python train.py --num_attention_heads=11 --num_key_value_heads=1 --hidden_act="swiglu" --rope_fraction=1.0 --attn_scale=0.125 --init_std_up=0.0354 --optimizer="muon_hyperball" --learning_rate=0.0108 --lr_head=0.00479 --decay_shape="linear" --batch_tokens=[65536, 131072, 262144] --doc_mask=true --dataset="wikipedia_en"
Each number is 128 + 24 x the weight over its row's rms, rounded and kept within 0 to 255. Layers, rows and columns count from 0. The size above them is the row's rms in percent of the matrix's.

# layer 7 MLP down, 704x4224, rms 0.0354, rows 669-703, columns 4136-4223
size [100  99  98 100 104 100  97  98 101 100  99  98 101 102 102  97  97  98 102 101 102  97 101  99  97  95  98 102 100 100  96 102 100  97  99]
[[146  91 121 130 116 156 116 136 130  71 141 131 139 152 111 142 115 139  74 120 134  96 104 151 140  77 110 111  73 154 126 131 118 111 135 161 131 123 136 151 110 137 119 112 121 128 124 123  75 112 198 126 105 120 140 136 164 125 128 152 164 134  95 182 108 162 153 130 116 119 166  91 131 123 124 140 138 178 112 150 132 108  85 110  85 133 176 152]
 [114 138 140 126 128 152 131 116 159 150 118 117 156  82 129 121  86 100 143 121  88 128 162 132 132 122 143  82 122 149 128 113 116 138 116 105 114 129 103 108 143 127 128 131 144 166 135 167 144 107 115 173  78  79 129 112 152 134 128  94  78 137 144 118 139 163 108 118 194 150 143 162 117 134 102 138  98 129 159 132 135 160  93  59 102 141 167 137]
 [ 87 104 143 135 107 194 121 146 153 126 161 140 142  87 130 141 127 141 167 126 130 109 126 123 168 146 106 154  96  91 129  93 154  93 130 142  89 116  90 141 152  75  91 119 107 146 115 123 189 109 112 168 137 122 159 101 134 118 129 115 141 175  97 111 154 147 126 105 120 143 132 139 175 128  84 135 143 161 121 137  99  66 147 153 126 102  93 124]
 [ 53 131 137 159 125 139 121 157 145 117 139 128 105 132 104 130  99 107  86 115 157 138 115 147 153 187  83 140 123 150 128 139 147 135 147 208 156 130 115 158  90 105 144 101  89 107 120  80 123 151  98 125 164  92 110 181 157 128 128 110  78  71 145 139  97 107 152 111 114 112 105 148 125 127 125 137 121 122 109 162 146 145 165 121  92 137 113  94]
 [124 114  89  96 145 105 110 135 124 105 105 164 122  81 167  99 134 106 119 110 112 134 100 115 111 128 127  88 125 130 128 125 150 143 105 130 120 125 117 113  96 164 143 127 128 133 139 122 146 117 141 158 142  99 198 147 139  99 128 100 106 167 174 105 138 112 122  94 113 134 117 133  92 123 123 131 174  83 158 137 107 147 113 118 137 101 126  96]
 [136 141 125 107 151 121 146 125 125 164 126 127 105 120 120 140 151 115 137 113 126  91 116 113 110 113 123  91 123 152 128 105 122 143 139 139 121 123 114 165  87 107 134 125 115 103 149 147  91 104 119 113 133 140 137 143 139 143 128 115 137 119 152 128 135  91  98 114 114 111 108 157 132 121 115 111 142 117 116 134 131 165 103  93 121 142 173 128]
 [155 130 118 139 148 144 135 151 108 138 152 119 139 107 151  99 119 149 134 161 142 112  97 138 123 123 148 149 117 143 129 143 149 142 128 154 145 126 122 142 128 147 104 102 138 148  79 168 122 135 146 134 146 106 115 139 127 124 128 102 107 159 153 123 106 140  97 189 120 161 129 103 115 134 186 137 166 144 126 132  85 144  97  95 172  89 131 124]
 [143 109 171 130 173 113 137 116 127  98 117 154 146 143 101 136 132 131 110  95 109 145 108 127 102 168  94 175 121 183 128 186 133 142 145 140 119 132 137  80 134  92  66 114 113 128 120 149 159 132 138 128 145 152  93  97 131 142 128 111 141 143 120 156 117 123 120 107 107 133 131 104  93 108 126 140  84 157 143 107 116 121  94 150 129 108 134 121]
 [123 144 131 148 134 159 136  97 109 112  76 151 118 143 146 136 114 175 124 110 135 123 101 125 109 154 136  99 172 137 126 143 118 162 157 155 170 138  97 147 134 135 163 113 134 129 179 158 146 154 142 126 124 152 116 107 115 133 128 102 156 135 140 128 144 129 115 142 150  99 130 150 130 120 165 109  88 124 114 133 128 168 158 124  90 155 129 116]
 [116 139 160 140 128 145 138  90 128 112  98 146 115 123 141 103 159 108 153 113 113 115 154  93  80  94  94 154 174 127 128 145 142 141 125 128 143 129 159 147 145 139 167 112 142 169 146 167 140 114 122 135 121 112 100 153  96 125 128 147 153 143  71 118 147 133 120 159 117 133  85  95 112 140 175  99 124  94 135 133 142 107 146 149  75  96 113 118]
 [114 166 111 138 125 135 112 141 107  66 106 134 124  98 133 137 146 110  99 103  99 135 166 110 127 161  91 157  93 140 127 144 128 138 122 123  80 127 103 133 142 149 166 172 135 107 128  82 124 104 125 169 139 124 150 111 146 137 128 151 143 166 161  79 107  77 111  89 132 145 142 130 162 123 161 159 154 169 132 126 131 115 122 103 105 132 155 119]
 [127 131 126 129 108 171 147  79  80 151 128 127  94 153  74 130  88 149  80 159 174 104 104  64 149  94 155 104 177  99 128  97 151 167 132 128 120 131 115 123 116 115 141 156 119  82 131 102 129 144 126  96 149 115 107  89 152  87 128  98 142 105 141 128 111 103 148 100 136 102 152 120  85 128 136 153 142 127 121 105 128 131 171 105 133 118 136 129]
 [106 143 137 137 112 135 131 104 151 129 128 149 103 101 114 131 130 102 156 138  96 107 136 126 138 136 127 116 117 138 129 109 109 131 131 155 139 129 106 120 161 129 107 135 128 154 149 159 139 150 127 121 122 116 139 123 133 143 128  97 144 146 173 138 146 162 153  97 138 107 140 158 127 138 111 142 142  88 117 124 106 168 137 129 122  90 136 122]
 [128 116 116 109 161 144  99 102 158 113 153 104  98 130 101  93 127  94 134 130 148 134 108 154 122 138 112  76 166 132 131 152 139 149 156 132  83 129 139 135 110 167 117  98  91 102 123 124 135  92 172 141 120  78  71 104 122 127 128 147 106 125 112 126 137 153 153 167 178 145  88 119 116 136 151 132 152 154 125 106 139 111 107 176 111  62 131 128]
 [170 140 118 105 134 123 133 134 114 106 106 128 109 134 122 137  90 164 155 129 118  96 123 162 102 112 109 158 106 114 126 137  99 129 154 100 145 130 162 112 132 136 152 131 149 134 122 132 114 123 126 184 118 136 137 142  99 123 128 100 119 103 124 162 120 149  81 115 155 142  87 134 155 134 126 135 136 136 136 173  98 172 145 168 118 109 130  72]
 [136 144 155 127 124 163 155 177 141 187 120 136 128  93 137 103  95 138 116 133 144 146 100 188 155 131 129 117 127 125 127 148 106 104 126 152 108 136  92 175 132 171  68 119 124 150 149 134 125 109 130 174 157 154 114 114 121 108 128 125 133 147  55 125 144 124 115 133 148 127 121 136 161 118 133  91 117  92  87 125 121 136 139  83 109 119  66 129]
 [103 145 120 115 153 108 137 140 138 148 139 127 136 163 152 128 154 105 123  94 154 170 111 143 138 163 116 132  90 124 127 134 123 135  93 102 169 119 115 124 148 110 147 143 150  85 108 101 141 146 170 144 147 128  99 161 138 129 128  96 109 141 108 118 134 119 115 140 118 107 123 110 115 117 146 136 147 125 109 109  55 123 114  88 145 177 116 167]
 [ 89 174 179 129 128 166 118 154 139 167 118 118 114 159 118  99 103 165  87 100 127 140 108  96 148 166 104 127  81 132 130 116 176 149 140 110  71 125 176 131 103 173 130 130 109 112 124 135 156 130 140 120 146 150 153 135 149 142 128 128 113 110 177 142 150  96 178 153 118 118 154 110 150 131 141 156  83 102 110  88 116 122 111 128 157 143  99 114]
 [172 131  83 120 126 126 144 139 101 124 131 132 123 172 120  87  99 137 133 101  78 143 155 145 118 189 125 186 121 120 127 147 161 145 140 135 125 123 111 132 130 134 161  96 115 112 109 120 119 124 134 116 143 191 147 117 139  99 128 134 139 121 158 135 152 123 124 161  56 115 147  75 128 112 111 108 124 147 124 123 149 176 100 150 144 124 118 106]
 [ 81 120 115 116 125  98 127 123 109 114 132 128 163 139 145 147 107 151 111 155 138 116 125 148 164 161 170 130 129 122 129 103 135 136 175 171 119 123  97 116 151 100 114  91 127 130 174 124  98 171 127 118 118 145 132 111 127  94 128  96  65 122 103  77 132 124 143 124 156 117 167  97 165 130 122 115 144 155 149 150 114 127 132 115 117 141 132 136]
 [ 90 199 119 135 151 151 136  95 112  92 144  97 105 111 112 136 163 131 136 124 124  88 136  99 115 117 119 180  96 116 126 147 125 169 172 108 174 120 124 141 131 176 136 104  99 106 148 132 104 142 114 126 138  96  92 145 111 134 128 173 142 149  87 147 157 132 102  94 137 102 141 126 111 140 127 128 103  93 144 143  88 139 165  86 135 161 133  91]
 [102 114  75 159 130 157 114 167 117 106 107 145 100 136 109 122  90 151 161 153 148  89  84 121 128  74 117 118 125 115 130 125 137  96 155 129  70 125  91 126 127 113 143 132 114 118 139 150 147 120 157 121 107 129  71 127 117  99 128 142 125 108 129 184 147  94 158 112 132 146 134 121 122 128  93 117 168 100 115 148 141 127 128 116 154 108 123 190]
 [155 132 116 118 128 101 117  86 172 161  95 112 122 139 146 115 149 141 142 142 129 165 169 102 109 142 141 119 122 144 127 144 178 140 114 165  86 135 134 190  99 113 157 103 145 115  91  95  62 107 125 124 108 117 143 133  64 146 128 116 143 135 118 123 135 110 125  72 127 124  96 107 105 130 105 123 115 101 109 142 161 150 117 159 106 148  97 135]
 [140 163 142 126 139 123 101 159 115 149 131 148 102 173 141 157 179 105 144 131 144  96 135  75 122 149 104 123 164 112 128 106 146 164 126 134 136 119 146 157 142 139 123 118 124 127  67 122 107  84 158  82 162 155 178 107 114 151 128 153 127 140 187 103 134 115 161 138 102 138  98 129 166 121 144  84 180  78 101 156 160 159 102 112 119 130 116 139]
 [141 126 110  98 123 116 126 104 102 128 106 158 125 119 136  97 123 114  92  79 108 125 151 102 145  97 153  77 156 146 129 116 133 152 160 149 116 122  92 117 160 140 117 136 116 139 121 142 160 173 147 147 169 149 107 185 172 101 128 126 106 156  99 103 146  58 123 102 121 133 167  90 122 109 101 121 159 159 101 147 133 111  77 110 117 140 123  94]
 [162 122 148 131 154 127 143  84 181 133 106 151 123 133  97 146 144 111 147 141 111 141  97 113  79 123  98 105 112  82 128 126 107 101 130 115 122 131 160  97 113 118 153 140 153 178 101 129  84 158 108 112 119 117 145 167 149  69 128 125 177 135 140 121 126  81 146  84 148 118 163 165  98 125 118 153 146 110 111 140 146 146 150 113 129 156 121 123]
 [146 136 139 141 116 150 122 112 109  68 154 138 179 117 158 180 101  84 105  88 163 143 169 115 131 114  84 125  97 130 130 110 124 160 111 114 177 133 111 132 115 146 163  71 120  83 168 142  90 162 155 128 121  94 119 120 147 124 128 102 112 145 140 163 121 120 111 100 117  65 140 147  79 118 128 137 105 137 124  91 119  97 116  75 131 142 104 131]
 [ 85 146 158 156 135  90 135  92 143 162 136 158 147 132 132 118 161 107  76  87 110 180 134  99 107 153 162 151 104 109 126 110  86 122 115 158 106 137 148 139 141 153 142 180 109 130 108  90 160 129 121 123 115 111 108 107  71 141 128  95 128 130 129 115 162 113 127  97 169 170 124 122 112 122 137 162  89 170 143 141  75 139 117 158 139 111 139 113]
 [155 128  97 126 183 133  98 136 100 117 157 111  89 128 152 129 124 103 104 130 130 117 119 116 144 156 121 160 130 122 126 147 163 118 106 110 152 136 141 176 173 147 109  92 111 142 118 110 161 134  84 108 151 135 122  92 108 157 128 133 129 131 103 156 109 168 147 143 126 107 123 112 147 126 143 124 138  60 103  90 122 105 153 168 160 122 112 123]
 [169 123 115 116 178 143 132 100 134 156 139 136  86 115 115 137 109 125 128 137 143 138 126 154 124 149 111 164 168 161 129 142 111 140  91 103 139 137 142 155 163  70 109 149  85 129 207 115 106 115 141 141 159 126 149 126 114 129 128 121 111 132 113 146 138 136 126 138 107 124 123 177  59 140 175 123  94 117 145  88 133  71 136 166 128 136 103 109]
 [150 117 131 125 125  95 131  96 132 136 164 147 153 139 107 140 179 167 149 111 103 142 155 124 187 185 140 124 147 135 130 141 107 151 109 153 113 133  94 110 137 150  73  96  96 118 103 126 112 120 144  99 115 135 161  95 148 152 127 120  97 123 120 121 147 148 131 151 148 158 152 208 131 126 124 124 175 132 110 145 171 148 145  99 152 155 145 116]
 [162 132 142 170 153  97 116 181 114 139 129 130 173 150 113 146  99 133 133 103 174 109 133  98 130 125 112 158 137 189 130 156 122 117 142  62 165 117 101 126 163 137  56 134 134 131 123 153 147 138 114 110  94 146 140 133  87 127 128 130  87 124 183 101 139 101 128  86 155 128 108 143 126 117 139 111 125 134 123 125 126 168 122 124 110 152 106 115]
 [117 133 173 129 159 104 116 165 134  92 152 153 185 122 129 120 115 137 131 102 120  99 151 136 117 115  82 119 126 133 127 165 129 192 148  90 170 124 155 129 107 162 101 117 133  85 119 123 148 185 130 149 125 125 157 134 140 164 128 124 117  67 142 148 140 156 125 131 130 129 123 148 124 119 149 124 133 151 105 144 151 113 110 103 110 151 102 128]
 [133 129 111 187 151 139  97 107 180 120 173 108 131 144 127 124 147 130  93 138 121  75  80  82 146 127 142 139  99 151 129 146  90 113 135 112 159 124 116 126 128 143 148 111 109 134 171 142 145 141 107 136 115 114 138 179 162 139 128 120 102 140 132 115 133  87 131 133 113 137 110 148 125 128 125 132 141 141 144 102 119 100  97  96 148 121 188 106]
 [163 133 125  78 127 154 128 141 133 125 127 148 128 114 123 157 151 136 144 135 133 151 144 142 143 148  85 104 111 147 125 118 112 105 102 108 172 128 151 147 101 178 124 125 105 118 136 119  98 151 145 152 141 124 146 100 149 120 128 132 122  85 194 137 140 116 114 121  99  94  74 137 119 130 113 104 101 162 108 171 118 125  88 120  86 121 134 140]]